config = dict(
    n_kv_head=8,
    vocab_size=32000,
    positions='rope',
    init_std_down=0.00423,
    beta1=0.9,
    decay_shape='linear',
    final_lr_fraction=0.0,
)
Each number is 128 + 32 x the weight over its row's rms, rounded and kept within 0 to 255. Layers, rows and columns count from 0. The size above them is the row's rms in percent of the matrix's.

# layer 5 attention query, 512x512, rms 0.0446, rows 0-104, columns 384-447
size [116 123 112 109 116 107 107 115 116 115 114 111 116 115 104 110 107  90  92 103 114 105 104  96 100  97 103 112  98 103  97 103  93  92  96  94  96  96  95  82 101  95  97  97  96  97  96  98  92 101  92  81  80  93  91  86  99  81 103 101  93  96  96  95  89 109 109  90 106 103 101 116 112 109 104 114 119 116 120 122 114 123 122 108 111 111 113 112 135 103  99 102 101  91 100  94  98 100 111 103  94  98  97 101  96]
[[124 145  73 159 144 116 130 114 143 156  75 208 119 108 112 104  98 136 143 186 127 155  88 200 132 168 127 141 156 113 204 110  96 127 147 156 108 176 115 126 109 126  83  63 194 187 105 177 131 122 191 150 111 187 157  96  97 122 124 128 122 141 129 113]
 [146 195 142 129  96 141 123 146 173 146 117 141 136 139 140 182 134 136 125 119  96 108 136  93 179 133 100 133  87  82 101  73 151 113 137 177 146 182 118 154 143 122 115 130  77 198 144 136 145 123 117  75 142 195 206 166 146 152  99 107 107 168 106 106]
 [136  89 164 114 103 167 109 119  57 106 141  87 173 157 154 143 158 122 123  95 121  84 131 111 101  77 137 113 144 149 102 175 174 160 164  68 123  30 128 125 136 155 141 173 101  22 155  70  79 139 105 121 125  88 104  99 152 103 164 109 150 123 117 150]
 [122 108 136 144 125 156 124 154 129 122 129 178 140 101  50  65 116 109 149 151 158 114  73 184 106 149 112 116 188 124 143 151 126 154 118 124 103  93 156 136 139 195 128 119 206  84 144 161 117 129 147 165 102 120 113  80  80  78 176 114 176  86  95 157]
 [121 192  69 100 160  98 111 120 168 130  64 197 122 111 113 162  95 107 130 162 129 198 132 142 137 188  96 151 127 123 149 102  97  97 134 206 141 194 107 168 130  92 115  98 177 208 113 193 130 108 129 124 133 160 169 160  85 154 110 105 108 109 178 123]
 [159 125 109 132 104 107 134 113 129 111 146  69 112 110 218 167 152 127 134 128 128 117 197  74 127 113 138 128  76  97 117  90 113 110 125 133 104 127 112 133 114 103 134 130  48 171 107  79 127 182  94  67 152 154 150 183 148  80  47 171 106 156 183 123]
 [115  61  96 122 135 105  98  86  80 144 131 135  90 147 142 144 129 187 107 120 165 160 174 117 128 144 138 126 121 150 181 131 123 163 165 149 167 122 102 148  83 124 119  82 178 163 163  65  77 104  58 100 128 123 101 123 154 161 108 179  82 143 154 147]
 [155 145 174 153 107 159 124 114  94  81  96 105 156 144 127 136 156 141 125 118 149 114  81 139 140 120 140 143 210 140 143 120 157 154 138  84 116 109 102 144 115 159 137 141  96  32 142  97 111  92 129 144 161 104 110 142 126  98 179 132  97 132 104 139]
 [185 182  75 122 142  86 168 118 153  80 107 100 118  96 122 164  88 112 118 186 134 153 167  87 124 150 131 106  86  97  96  98  88  81  91 136 110 178 125 196 142 127 150 132  99 173 115 161 122 147 181 140 149 144 159 210 100  99 100 104  88 139 195 112]
 [169 145 107 155 104 158 116 113  63 136 115 131 172 116 209 109 160 137 127  89 155  84 152 130 156  63 148 152 136 127 173 158 145 145 159 117 107 104 137 118 112 115 101 137 168 133 112  84 102 138 152  60 109 114  96 116 194  49 122 110  95  97 151 183]
 [121 111  92 125  81 105 160 107 138 110 158 126 104  92 172 137 172 113 114 100 149 130 183 108 137 100 157 139  99 154 166 116 127 139 139 150 134 102 108 139  73 128 140  80 143 156 111 107 136 163  95 105 127 143 106 118 232 102  78 128 118 129 189 127]
 [144 128 179 161 134 165 108 126  59 130 139 104  98 150 159 112 156 156 127  87 143 118  98 164 102 133 135 149 212 155 140 131 154 160 111  84 125  97 123  69 100 129 155 131 137 105 152  60 154 101 140 152 176 108 101 124 113 122 213 114  97 112 114 136]
 [135 104 126 137 129 124 164 114 164  85 161 157  65  89 136 160 136 118 130 164 115 105 159  86  94 124 134 101  45 144 151 122 128 131 136 177 180 126 102 157 151  95 128 118  99 148  72 131  98 135  81 118 117 161 157 110 224 149 129  71 135 154 170 172]
 [163 174 128 159 103 171 154 130  67 119 176  82 118 122 177 105 139 153  96  62 142  97 119 125 125  93 195 144 176 171 144 116 134 141 128  97 139  82  80 104  70 141 132 120 112  98  95  47 153 117 154 177 170  86 110 187 197 136 149 172  99 122 138 156]
 [155 115 109 127  71 122 166 104 146  76 156  93 111  62  90 159 124 132 104 136 119 167 199  82 188  94 140 157 113 109 134 115  97 111 134 104 142 125 105 149 125 159 136 119 103 119 103 128 156 126 125 121 139 153 155 182 177 154 121 125 108 119 135 148]
 [141 162 162 129  99 124 105 150  78 152 163 133 132 136 164 105 138 134 139  94 154 103 100 148  99 126 135 121 158 170 120 146 187 144 158 161 205  65 113  99  60 108 123  86 183 117 103 111 142 133 188 131 120 130  63  88 177 109 171  92 161 163 150 126]
 [196 128  85 125 122 158 119 173 121 150 104 107 135  99 141  94 174 122 148 157 156 143 147  93 126  89 182 134 163 129 101 135 127 153 157 130 201  64 128 165  67 134 102 107 130 155 163 118  87 118 147 147  74 143 118 138 134 108 160 114 134 115 149  78]
 [136 183 112 121  90 132 142 108 140 147 177 151 128 175 113 132 167 101 152  75 148 123 122 192 152 131  96 214 131 134 116 105 148 176 160 102 146  94 108 124 113 164 118 122 255 133 148 148 145 150 196 118 103  97  91 149 126 104 138 140 122 115 154 112]
 [134 123 142 121 135 125 102 122  83 154 133 103 134 136 139  70 134 134 115  75 121  97 137 144 107 145 148 157 158 133 122 140 116 169 113 125 147 100 145 132 100  76 117 150 174 161 119 132 160 102 131 158 142  88 153 129  99 103 140 198 148 132 121 184]
 [ 93 108 146  93 157 117 127 119 103  75 128 123 153 136 150 137 105 117 169 111  76 158  89 146 131 152 115 133 148 106  94 141 112  84  83 101  84 201 156 124 210 157 142 141 106 117 164 122 133 121 104 190 138  92 148 124  99 132 134 139 112 166  97 120]
 [ 83 115 137 172 130 109 114  81 108 149 115  86 158  46  59 136 131 117 128 138 143 169 125 141 193 124 139 161 150 132 127 148  94 100 121 110  66 123 172 134 111 111 131 100  72 117 123 142 176 119  83 133 137 145 134 178 132  94  87 154 153 177 135  57]
 [ 80 150 148  68 140  94 132 117 147 137 129 161 128 104 115 131 172 103 113 104 171 150 149 191 169 138  80  89 140 130 143 135 147 129 125 129 112 126 144  55 102  54 163  57 182 123  73 146 105 102 116 120  73 147  87 147  70 121 149 128 122 122 124 105]
 [ 92 128 110  98 144  74 125  70 123 139 144 145 186 119 170 147 104 110 123 113 118  85  95 189 152 157  94 115 151  99 125 136 110 110 116 100  57 166 182 118 181 130 147 136 152  90 119 158 169 106 137 144 116 111 106 120  66 107 118 149 113 150 115  96]
 [134 110 164 128 160 152 114 171 152 105 120 152  89 125 161 133 105 123 127  92  67 184 120 146 118 165 106 129  86  79  83 136 143 104 131 133 121 200 140 101 167 142 151 139 114 119 181 147 119 111 107 152  93 170 155 112  63 148  95  98 132  81 162 119]
 [152 146 156 187 103 138 189 113 119 133 167 113  91  94 106 118 123 151 138 167 138 122 157  92  66 129 144  81 110 168 117 119 178 167 146 127 141 119 111 153 105  79 127 143 161 149 162 113 110 163 185  77 160 106 109 154  89 137 156  69 140 165 134 129]
 [112 158 126 124  83 156 150 144 148 162 162 159 184 115 137 142  90  99 144 101  61 160  77 109 178 147 115 185 106 151 116 162 132 139 138 124 132 138 186 110 143 113  85 163 137 113 197 147  83  97  91 148  94 163 174  74  91 107 152 143 129  88 137  89]
 [121 196 145 108 184 109 135 128 172 121 138 163 157 119 127 143 120 113 151 139 125 124  82 166 158 166  68  87 109  91 121 150  86  65  94 147 117 221 198  91 215 118 124 136 130  92  77 146 135 114 165 163  88 128 127 112 173 181 132 104 123 121 140 124]
 [ 96 189 136 116 203 142 179  89  98 152  45 126 174 111 120  61 165 119 101 103 202 130 172 140  68 124 137 102 139 111  99 143  89  95 114 125 145 145 138 155 140 113 140 160  68 145 105 172 113 155  68 146 142 128 145 108 138  68  63 127 132 107 113 118]
 [187 132 143 227  67 129 162 131 182 116 159  87 135  90 176 118 112 131 125 137 157 129  96  84 122 122 151  49 115 151 143 156 113 128 136 131 175 116 182 103  95 169 103 111  54 159  92 115 143  99 117  73 112 138 114 157 141 120 165 165 131 162 119 122]
 [117 107 143  58 138 116 117 108 122 122 175 175 157 135 199 141 170  67 156 123 186 182 103 142 147 129 103 155  91 166 138 104 146 111 168 188 151 122  93  90 121 158 115 108 153  83 157  96  86 151 154 172 112 129 119  98 160 148 214  75 146 100 125 150]
 [165 174 126 150 139 136 186  77 191 153 143 142 112  88 133 136 109  97 136 197 108 145 116 154 143 175  82 112  69  71 137 160 153 168 172 163  81 155 130 117 131 141 122 159 157 133 115 165 172 182 157  90 159 114 173 122  91 100  82 141 133 114 134 120]
 [145 139  82 101  69 154 183  69 172 104 233 153 119 129 195 123 179  72 115 127 125 180 113  92 138 216 147 156 129 161  88 148 117 141 162 102  91 115 123 106 148 202 108  87 141 126 146 115  64  95  82 144 103 107 134 106 114 129 157 146 137 140  95  69]
 [145 157 145  49 165  99  69 137 110 143 134 137 137 102 166 144 115 135 129 106 152 162  96 112 171 106 103 156 130  73  82 136 148 143  95 127 184 165  67  86  98 147  73 179 128 102  77 152 155  96 148 179 117 144 170 185 146 168 186 137  95  96  72 193]
 [191 164 163 154 124 166 118 143  53 100 162 108 138 142 169 117 105 182 143 118 163 122 151  94 123 104 145 123 184 108 155 144 105 128 152 158 141 134 137 211 115 145 131 118  68 147 144  80  78 124 128 112 115 124 114 123  94 147  94 135 185 122 101 151]
 [149  32 159 185 127 153 101  70  84 109 152 102 146 125 140 134 131 146  83 150 152 112 157 101  88 127 194 103 109 149 156 106 117  97 110 107  72 143 154 149 134 153  89 156  47 124 180 132  66 103 100 114 176 166  79 133 161 104 170  81 181 153  88 121]
 [165 119 134  99 133 144 104 136  67  43 153 143 133 133 170 177 130 145 108 168  68 126 112 168 160  96 179 119 140 128 133 155 168 123 125 101 137 163 107 121 128 139 130 147 154  97 170 131 109  83 138 110 101 207 203 132 122 170 164 141  57 112 163  99]
 [120 117 149 158 131 138 121 176 141 154 156 146 150  88 133  92 151 128  62  76 160 199 123 122  94 138 115 189  69 112 131 112 110 127 227 165  56 140 134 182  62  91  97 103 147 153 182  99  73 163 120  81 135 132 146  50 156 116 129 107 143  86 145 138]
 [190  97  81  92 141 166 121  96 183 169 155 110 117  63 126  60 109 151 132 165 178 105 132 103 202 110 110 152 110 111 156 141 131 148 152 206  80 124 136  49 140 104 130 114 110 146 105  95 123 212 109  91 122 108 144 143 128  94 185 172 141 147  51 144]
 [147 114  96 115  93 117 153  41 104  94 190 130 179 185 192 151 117  63 142 127 100 154 105 109 157 157 127 173 114  91 135 101 120 108 114 137 141 114 121 113 141 221 136 148 131 151 137 144  93 137  83 157 105 154 178 111 134  92 133 135 158 114 106 133]
 [127 161 143 155 157 102 142 151  48 100 158 116 127 153 105 133 153 121  94 123  74 104 116 165 132  67 128 114 110 123 108  81 155 126 139 143 130 181 109 138 111 110 158 122 145 140 112  70 168 142 124 113 148 149 147 147 115 127 121 102 200 151 125 137]
 [118 120 126 142 126 112 175 183 114 104 144 112 110 133 146 131 157 114 104  81  78 186 165  93 102 149 123 171 126 108 128 140 106 144 124  76 177 132  91 109 153 107  94 161 117 144 155 145  64 124 144 135 108 138 173  54 126 118 166 152 123  79 108 128]
 [156  88 160 127  77 144 200 127 111 140 132 155 110 157 128 104 164 120 125 150 228  83 152 125  25 141 146 146 149 143 131 132 111 135 110  73  95 135 169 166 128 122 157 100 147 219 219 158 131 120 103  74  96  89 159  77 110  90 101  75 128 177 130 160]
 [150 173 129 144 171 166 117 118 153 162 131 109  99  78 152 106 162 129 121 106  96 147 111 130 117  59  99  97 152 159 108  74 110 126 119  98 104 139 147  60 156  83 156 146 101 119 130 111 124 114 132 229 120 126 160 180 148 137 159 136 142 144  90 131]
 [ 99 172 120 118 230 120 101 145 116 118 100 109 100 154 122  96 168 124 165 125 132 135 177 153  98 119 129 143 157 109  56  67 112  96 121 113 161 109 116 131 138 125 167 111 128 173 104 148 127  83 134 187 165 115 142 151 182 114 100 117 128 132 132  93]
 [ 98 182 160  60 150 114 171  91 164 162  85 147 117  86 145 134 141 110 148 102 146 137 119 119 136 183  93 155 108 126 110 105 150 138 103 200 193 100 111 157 149 110 118 146 162 145  76 142 124 163  80  84 126  93 115 136 193  89 142 111  76 165 112 170]
 [171 150 146 159 149  79 133 151 129 151 113 116 145 160 193  86 110  87 142 128 119 100  72 168 126 134 157 164  99 123 117 171 148 148 107 134 103 128 151 222 102 217  88  90 133  89 131 142 158 169 119  79 120 142 150 116 130 161 117  84 101 119 168  95]
 [140 121 106 114  96 124  81  91 145 101 118 114 143 120 139 102 133  48 189 117 148 100 119 112 153 156 128 144 164 115 139 114 137 142 187 124 118 127 122  97 114 109 133 111 136  90 126  87  90 166 119 119 120  75 115 131 181 112 123 128 141 153 116 128]
 [191 125  77 128 119 128 115  55 137 101 125 102 204 115 136  92  92 123 113  87 179 134 128  64 142 169 127  90 129 125 156 181 146 178 109 157 175  90 143 133 147 175  61 153 169 104  72 148  89 119 149  63 141 104 102 105 133  96 187 200 133 112  57 179]
 [ 78 135 174 127 132  78 120 133  90 165 196 135 137  92  88 111 152 102 114  96 170 163 137 159 122 132  61 127 123 151 123 106  83 126 146  89 149 113 149 200 135 120 111 120 191 157 182 138  98  69  89 129  97 123 173 168  68 173  96  67 162 112 153 163]
 [103 141 147 137 102  82  73 174 106 154 123 128 114 162 140 154  81 182 144 112  83 149 118 118 128 140 121 155 138 191 112 113 143 110 145 160 155 143 149 195  97 120  92 118  87 128 130 132 153  90 128  97 166 192  97  83  99 160 134 113 154 136 177 173]
 [ 76 143  87  76 162  92 120  96 140  96 163 191 108 146 100 116 145 197  90 135 116 157  58 129 167 109 115 136 125  91 135  40 165 115 148 168 124 161 124  78 157 186 171 118 176 145 119  95 132 163 168 148 146 209 166 142 105 182 173 110 121 112 116 124]
 [135  94 125  93 142  80 122  93 135 147 100 107 115  97 122 134 139 157 155 109 101 156 120 174 152 128 136 113 183 113 186 140  94 100 180  76 132 107 108  87  98 110 177  94  50 156  52 119 143 139 113 109 105 126  55 166 160 110  98 211 127 175 111  59]
 [136 149  90 164 138 110  77 130 120 148 144 118 136 150 112  99 114 162 140 149  76  98  88 120  88  76 162  88 119 136 125  85 135 139 146 120 101 159 119 139  50 131 125  92 108 130 123  74 152 149 135 131 112 164 153 163 113 121  87 112 195 144 114 150]
 [162 159  53 146 124 199 101 175 162 124 155 102 138 113 159 114 126 116 141 131  95 104 142 139 176 170 165  70 125 122 104 103 163 116 127 125 152 133 119 224 100 128 128  43 165  86  91 151  77  58 177 135 143 138 117 139 251 164 149 164 133 144 105 181]
 [142 200 220  96 147 118 169 139 156 144 186 119  96  98 163 110 114 162 105  98 119  59 137 133 168 132 171 170  79 145  93 151 156 148 123 133 125  97 118 155 166 132  72  97 122  71 120 110 111 140 148 112 125 120 162  88 156 224 187  94  52 105  88  78]
 [114 122 181 168 123 127 167 129 115 133 183 127 105 116 175 162 145 149 150 117 153 111 137 191 118 109 133  57 138 157 117 150 128  95 161  75 158  62 108 124 138 155 159 123  69 126  81 105 171 134  98 125 151  85  69 166 150 181 156  79 126 194  82 131]
 [ 87 165  59 222 127 181  78 135 137 171 111 112 145  89 149  73 161  89  76  89 189 125 140 152 145 152  95 119 139  70 154 116 120 126 176 124  57  91 116 174  81  94 194  95 143  60 100 129 148 108  90 116 176 126 119  94 145 126  80 172 160  82 144 156]
 [127  46 129 167 166 171 138 129 170 147 110 132 109  55  71 119 151 139  62 123 166 140 168 145 128 148 150 139 151 132 154 140  79 113 137  53  86 110 158 118 166 121 159 125 114 127 126 178 129 117  96 102 142 120 123 127 118 140 139  82  70 146 103  57]
 [141 151  97 225 157 106 186  94 147 134 147 132  83 119 142 185 109 141 126 166  77 107 109 156  75 189 117 136 122  90 147  93  99 135  96 126 106 132 141 161  75  94 154 182 122 132  92 113 154 142 118 120 150 172 188  91  91  77 110  90  81  80 129 124]
 [125 117 141  95 150  87 140 120 107 117  77 144 105 129 143 103 154 135 113 115 165  88 203 123 148 135 144 117  87 103 122 144 133  93  49 138 163 169 103  79 167 152 167 149  63 146 105 135 173 145 163 160 140 118 153 106 176 146  81  31  98 107 103 148]
 [122 142 127 131 168 150 146 132 122 176  48 121 105 122  59 130 161 144  50  71 109 133 129 122 155  94 132 122 221 130 135  96 108 117  97 130 150 108 114 179 165  83 174  98 148 167 102 121 105 147 136 161 174 112  83 150 165 143 148 141 143 212 128 125]
 [ 81 167  78  97  97 171 184 139 162  87 103 121 110 111 103 132 113 171 147 134  78 134 144 116 183  88 160 104 124 123 119 128 164 120 116 112 115 116 168  80 184 107 163 158 153 126 136 114  82  71 141 154 112 146 108 193  73 110 101 145  96  81 187 183]
 [ 76  64 164 148 132 153 146  95 108 173 183 121 148 135 105 130 149 110 193  99 116 199 156 150 102 117 109 194 141 148 162  89  97 134  93 112 160 132 164 114 120  65  67 208  84 121 155 130 117 110 105 187 128 183 112  94 136  58 125 115 192  56 126 158]
 [101 178  33 116  83  68  87  90 119 152  92 110 141 139 103 108 153 110  87  70 192 120 112 113 116 130  88 152 161 148 135 102 149 106 112 134 113 136 152 161  58  60 183  82 105 135 198 143 130  94  28 114 110 120 128 174  49 156 108 195 158 139 150 108]
 [ 84 113 157 119 118 114 136 137 150 159 168  93 134 154 109  69 152 134  74 126 117  85 133 180  94 128 202 146 108 157 156 120 112 141 136 113 109 116 110  86 136  81 143 168 140 108 140 155  96 117 195 139 143 122 103  46 154 156 149 103 137  92 184 110]
 [146 105 149 151 131 157 165 135 137 130 172 142 172 144 150 137 112 181 137 186 137 118 128  92 133 166 185 134 152 136 173 128 126 127 104 188  93 117 102 212 108 125 101 112 141 131 132 146 138 131 217  96 110 113 141 136 118  61 128 143 184 159  90 110]
 [142  67 181 141 101 119 123 120 131 170 146 139 166 137 143 105 120 172 111 163 136  86  93 164 106 163 167 100 131 158 129 125 108 152 116 142 140 141  75 185 157 131 117 141 153  89 151 132 112 102 209  86 122 157 109  72 127 112 141 136 189 117  96 116]
 [138 179 101 156 101  83 139 136 166 126 140 141 147 112 160 192 133 145 129 139 157 143 149  81 156 121 150 142 157 128 114 116  95 110  88 172 121 127 121 237 107 133 108 134 165 157  90 179 116 172 158 135  80 176 165 176 119 100 113 122 135 193 146 142]
 [ 90 142  96 125 148 152 109 104  93 100 115 118 104 118 127 107 114  91 122  74 111 160 117 116 158 111  87 115 119 119 135 143 177 128 184 107 106 156 160  35 115 110 130 108 127 178  64  79 184 156  70 130 130  80 112 131 136 140 159 129  89 120 191 105]
 [142  65 176 122 119 166  99 106  56 148 139 152 110 176 160  89 141 162 144 153 144  90  71 188  89 171 138 129 127 134 159 146 162 157 158  92 123 151 113 112 189 119 155 164  94 103 166  70  85 119 129  90 141 116 105  68 110 143 130 132 228 113 120 135]
 [131  57 154 189 110 140 150  89  86 152  91 113  93 110 203  78 163 108 147 102 139  43 111  69 125 122 130 133  97 140 153  93 128 120 177 177 137 114 142  85 145 140 160 195  62 122 121  91 129 148  62 116 138 132 101 138 130  87 152 100  85 149  94 157]
 [143  73 195 128 105 169 112 120 107 156 107 143 152 187 124  90 166 175 132 141 147  61 114 121 127 160 151 106 106 118 151 124 167 160 103  88 120 133 108 132 149 158 155 126 121 117 177  96 147  83 206 109 127 119 110  91 119 160 146 176 205  77  79 135]
 [162 207  40 122 156  73 184 140 151 136 139 107  85  76  89 166  88 101  93  88 127 133 176 120 132  87 169 135  94 136  71 134  69  87 109 136 115 138 132 156 154 136  94 128 118 141 107 172 158 156 114 215 148 151 132 152 159 133 167 125  78 173 107 131]
 [108 164  84 162  84 124 149 110 103  83 143  80 114 108 112  60 139 117  92  66  85 166 186  87 153 141 167 149 100 133 126 149 159 145 157  86 105 122 115 154  83 115 116  91 165 171  84 101 139 133  96 118 113  81 108 156 151 126 157 130  71 144 168 121]
 [137 166 148 121 144 162 118 155 144 162 101 153 150 192 108 163 140 136 127 168 113 155 121 180 138  96  99 165 117  73  86 137 118  98 123 106 126 130 129 147 168 117 109 125 131  84 182 133 124  83 162 129 167 162 228 159  89 174  88 203 147 118 104  88]
 [173 167  91 144 158 136 140 123 173  95 125 152 144  47  84 187 104 113 134 144 153 121 189 132 112 107  99 134 108 105  56 135  57  67 138 173 125  78 146 155 141 157 101 120  92 104 116 186 131 146  70 118 155 152 161 134 139 114  87  92 102 178 116 140]
 [156 165  99 130 160 106 176 136 153  85 163  99 102  75 123 163  84 133 155 122 119 106 168 104 152  87 147 136 108 109  74 141  60 101 108 138 134  97 110 164 210 174 107 168  71  38 145 109  87 158 121 168 163 146 172 152 112 188 141 185  89 166  97 114]
 [199 174 108 120 107 127 121 111 114  97 156  84 129  87 110  94  79 110 105  26 100 114 164  85 118 139 141  97 136 143 103 143 151 157 128  70 139  59 128 163  57 111 125 138 166 146  47 131 131 119 133 108 117  49 116 157 141  96 140 105 112 161 123 125]
 [145 148 124 110 202 141 171 130 155 123 115 166 126  86 104 165 132  99 124 209 135 116 139 155  80  89 105 111  85 107  53 149  80  47 127 167 116 116 152 213 186 123  54 126 141 160 124 160 128 164 123 199 170 113 164 128 117 157 129 127 158 186  74  90]
 [162 102 100 127  91  73 139  70  80 117 148 141 123  67 143 100 141 113  82 141 131 108 148 119  76 124 145 100 169 185 108 130 127 145 147 139 183 112 143 215 111 177 160  73 135 143  87 108 132 170 116 156 108 108  62 100 179  93 135  59 148 188 109 174]
 [145 100 173 135 207 134 115 134 154 152 132 134 148  67 117 153 148 101 156 181 114  99 128 142 130  70  78  89  93 116  79 139  86  77 142 195 102  94 156 173 128 148 121 118  97  74 130 141 127 190 100 127 179 132 126 104 122 165  85 126 152 137  43 111]
 [148 108 136 122 122 125 153 102  88 144 130 133  76  74 118 127 115 142 102 100 137  66 165 122 108 130 183  92 160 184 120 108 157 165  60 140 152  75 101 161  86 128 170 108 140 178  99 130 106 117 140 135 110 110  73 112 151 101 162  52 139 162 107 154]
 [ 73 117 147 145 174 129 136 145 119 103  94 115 153 145 144 129 172 105  83 154 124  94 126 147 132  98 145 121  91 141  80  79  76  65 140 119  77 193  95 119 128  48  99 148  77 115 178 136 131 149 133 143 144 128 154 171  54 169 115 201 118  86  73  93]
 [139 109 135 182 168 139 136 127 145 161 142 113 117 108 104 142 179 121 158 160 156 121 204 156 191 103 158  94 103 112  53 147  84 113 186 166 130 122 103 143 170 114  91 118  53  80 112  89 102 134 119  79 123 164 128 128 178 169 119 185 184 190 102 131]
 [133 152 130 142 138 129 132 109 118 109  38  95 171 150 117 112 128 121 147 102 127 171  98 139 165 198  87 147 145 135 127 167 103  88 117  76 118 173 130 111 133 152 126 142 102  99 121 153 128 158 115 135 150 111 176 118 136 151 102 141  92  69 167 121]
 [ 81  83 128  85 209 153  77 156 130 149 125 122 145 166 142 150 170  87 197 162 119 155 111 152 153  94  99  88 127  98 129 137 118  72 129 188 102 152 143 126 138 108 120 149  93 135 122 119 119 138 128 170 167 149 154 110 137 123 135 126 156 119 104 154]
 [110  92 161  94 122 174 107 103  58 160 120 118 172 154 165 138 130 116 125 134 123 158  98 127  96 158  67  90 145 111 185 163 157 104 127 124 148 167 155 157  86 112 112 164 135 165 133 179 114  94 146 119 171 106 109  62 125  25 132  76 168 129 127  96]
 [136 116 105 138 118 182 121  88 126 174 173 181 124 145 147 134 127  93 182 180 137 139 124 127 165 129 143 123  85 140 127 149 120 108 201 158 129 144 126 102 127 157  90 133 115 135 176 117 124 142 157 112 120 142  86 128 106 131 147 119 185 160 116  85]
 [140 112 139 169 140 137 102 153 114 135 154 144  78 152 169 135 154 113 142 159 137 116 176 113 166  99 127 122  99 126 146 100 175 149 144 142 116  64 135 138 129 128  89  87 150 168 137 118 103 117 153 151 162 133 127 146 139 133 207 138 157 163  85 145]
 [137 101 142  61  90  93 141 142  80 142 160 178 103  97 147 162  73 123 156 183 148 121 148 145 119 138 137 150 135 165 178 124 202 161  99  94 220  71 126 174 119 134 115 112 149 126  90 129  89  60 184 138 118 123 111 143 116  65 123  87 117 166 138 105]
 [100 125 165 151  38 158 109  80 157 110 173 139 150  61 130 160 132 147 137  87 184  97 146 135 140 121 141 141  78 205 145 121 164 138 199 111 143 127  63 144 100  81 185  76 119  52  96 105 133 111 122 144 152 120 116 124 111 166  54 153 102 167 137 105]
 [137 131 123 136 142 186 130  74 139 122 136 153 142 132 108 137 120 130 150 140 174 152 131 200 114  95 101 109 179 133 159 151 129  95 136 134 183 125 165 101 166 148 166 149 114 152 145 140 144 118  87  64 178 190 114 127 148 134 111 133 157 101 175 105]
 [149 110 129 104 130 107  63 104 127 103 127 119 128 134 111 183 140 171 166 135  53 125 126 117 132 154 119 144 157 160 123 151 135 118 152  99 144 181  68 156 146 171 154 115 152  96  88 123 106 141  75 192 165  95 109 159 152 182  84  92 140 137 173 123]
 [ 95 121 176 142 113 113 122  94  80 159  55  76 192 126 160  97 169 121  54 132 155  89 111 104 148 154 177 139 106 118 110 148  81 134 147 142  88 145  97 113 133  78 145  84  98  86 139 133 105 116  85 141 150 124 163 129 156 144 149 120 173 129  86 118]
 [ 66 168  83 135 165 132 166 114 131 139 146 128 137 190  85 108 195 120  64 112 154 165 147 143 141 149  83 124 140  89  72 153  75 123  79 114 123 139 148 154 101 140 126 172 184 168 124 187 138 130 127 189 123 147 113 171  89 136 158 133 113 118 182 165]
 [ 72 183 125 102 132 183 124 149 104 146 104 119 170 143 134  73 135 150 107 112 101 131  95 121  74 166  77 140 160 102 131 151 119 132 112 127 111 114 160 172 151 151 121 166 180 143 138 185 148 120 144 119 169 140 143  92 130 111 152 138 154  99 152 113]
 [160 133 126 111 111 117  71 118  86  74 147 146  97 154 112 190 116 139 185 139  96 131 121 125 166 139  72 102 130 170 106 154 138 127 135 131 107  95 102 158 169 100  89 190  54 131 133 106 165 161 139 146 167 129 109 190  83  98 106  95 103 140 169  82]
 [129 155 142 136 177  93 148 168 133 219 117 112  78 150 127 114 119 100 122 103 145  82 176 130 137 191 153 116 133  88 129 133 102 141  92  98 129 105 124 145 129 107  89 123 132  70 104 131 148 127 131 103 109  37 151 183 161 135 114 224 112 115 144 162]
 [173 174 112 124 108 113 120 168 144 125 143 109 135 125 179 127  87 161 198 152  78 113 152  92 120  70 159 161 132  75 130 122 138 145 104 131 157 129 197  63 141 134 140 114  88 149 163 128 137 138 147  36 146 177 182  77 126 133 116 127 112 140 190 134]
 [127 128 136 140 102 162 148 122  92  99 192 226  57 140 198 209 145 119 116 184 125 170 118 134  67 128 125  58  58 130 143 135 138 116  92 158 178 178 111 118 164 192  93 114  86  82 139 124 119 180  85  92 106 163 118 102  75 123 153 124 139  93  95  88]
 [182 160 140 163 132 125  49 139 157  66 110 153 150 137 170 206 160 117  81 175 126 139  85 177 160  48 175 123 134 165 117  70 119 113 203 151 133 141 110 138 142  89 177  65 109 131 166 105 164 183 158 177 142 184 136 151 101 123 137  90 212 128 166 171]
 [166 115 116 109 179 147 113  52  80  50 119 128  94 157 191 160 130 172  83 114 193 138 125 131 188 141 140 142 138 112 138 106  70 117 142 146 131 140 109 139 171 129 113 147  91 107 118  84 177 166  91 127  71 146 163 115 163 122 203 128  66 117  66 133]
 [146 146 145 219 132 138 174  94 154 141 210 144 147 152 115 147 171 153  71 110 132 100 166 144 148  88 131 117 110 121  63 115  70 116 207 134 116 138  95 131 109 124 142  40 138  97 103 145 119 169 146  95 178  92 116 168 167 195 121 211 155 143 165 133]
 [ 93 101 131 160 100  96  72 124 105  96 148 139 156 103 152 164 107 123 147 110 121  63 142 137 135  54 146  70 170 112 167  91 104 121 186 107 108 155 135 183 100 109 152 111 114 126 162 130 113 127 101 175  82 110 110 124 171 109  90 132 106 124 111 168]
 [153 104 135 135 112 166 104 103 114 134 159  76 118 133  98 144 178 149 122 113  81 187 107  77 143  67  90 122 163 159 147 140 148 128 163 136  92 166  95  99  74 166 200 160 103 154 154 114 111 128  76 155 179 155 113 125 156 136  80  65 193 104 138 145]]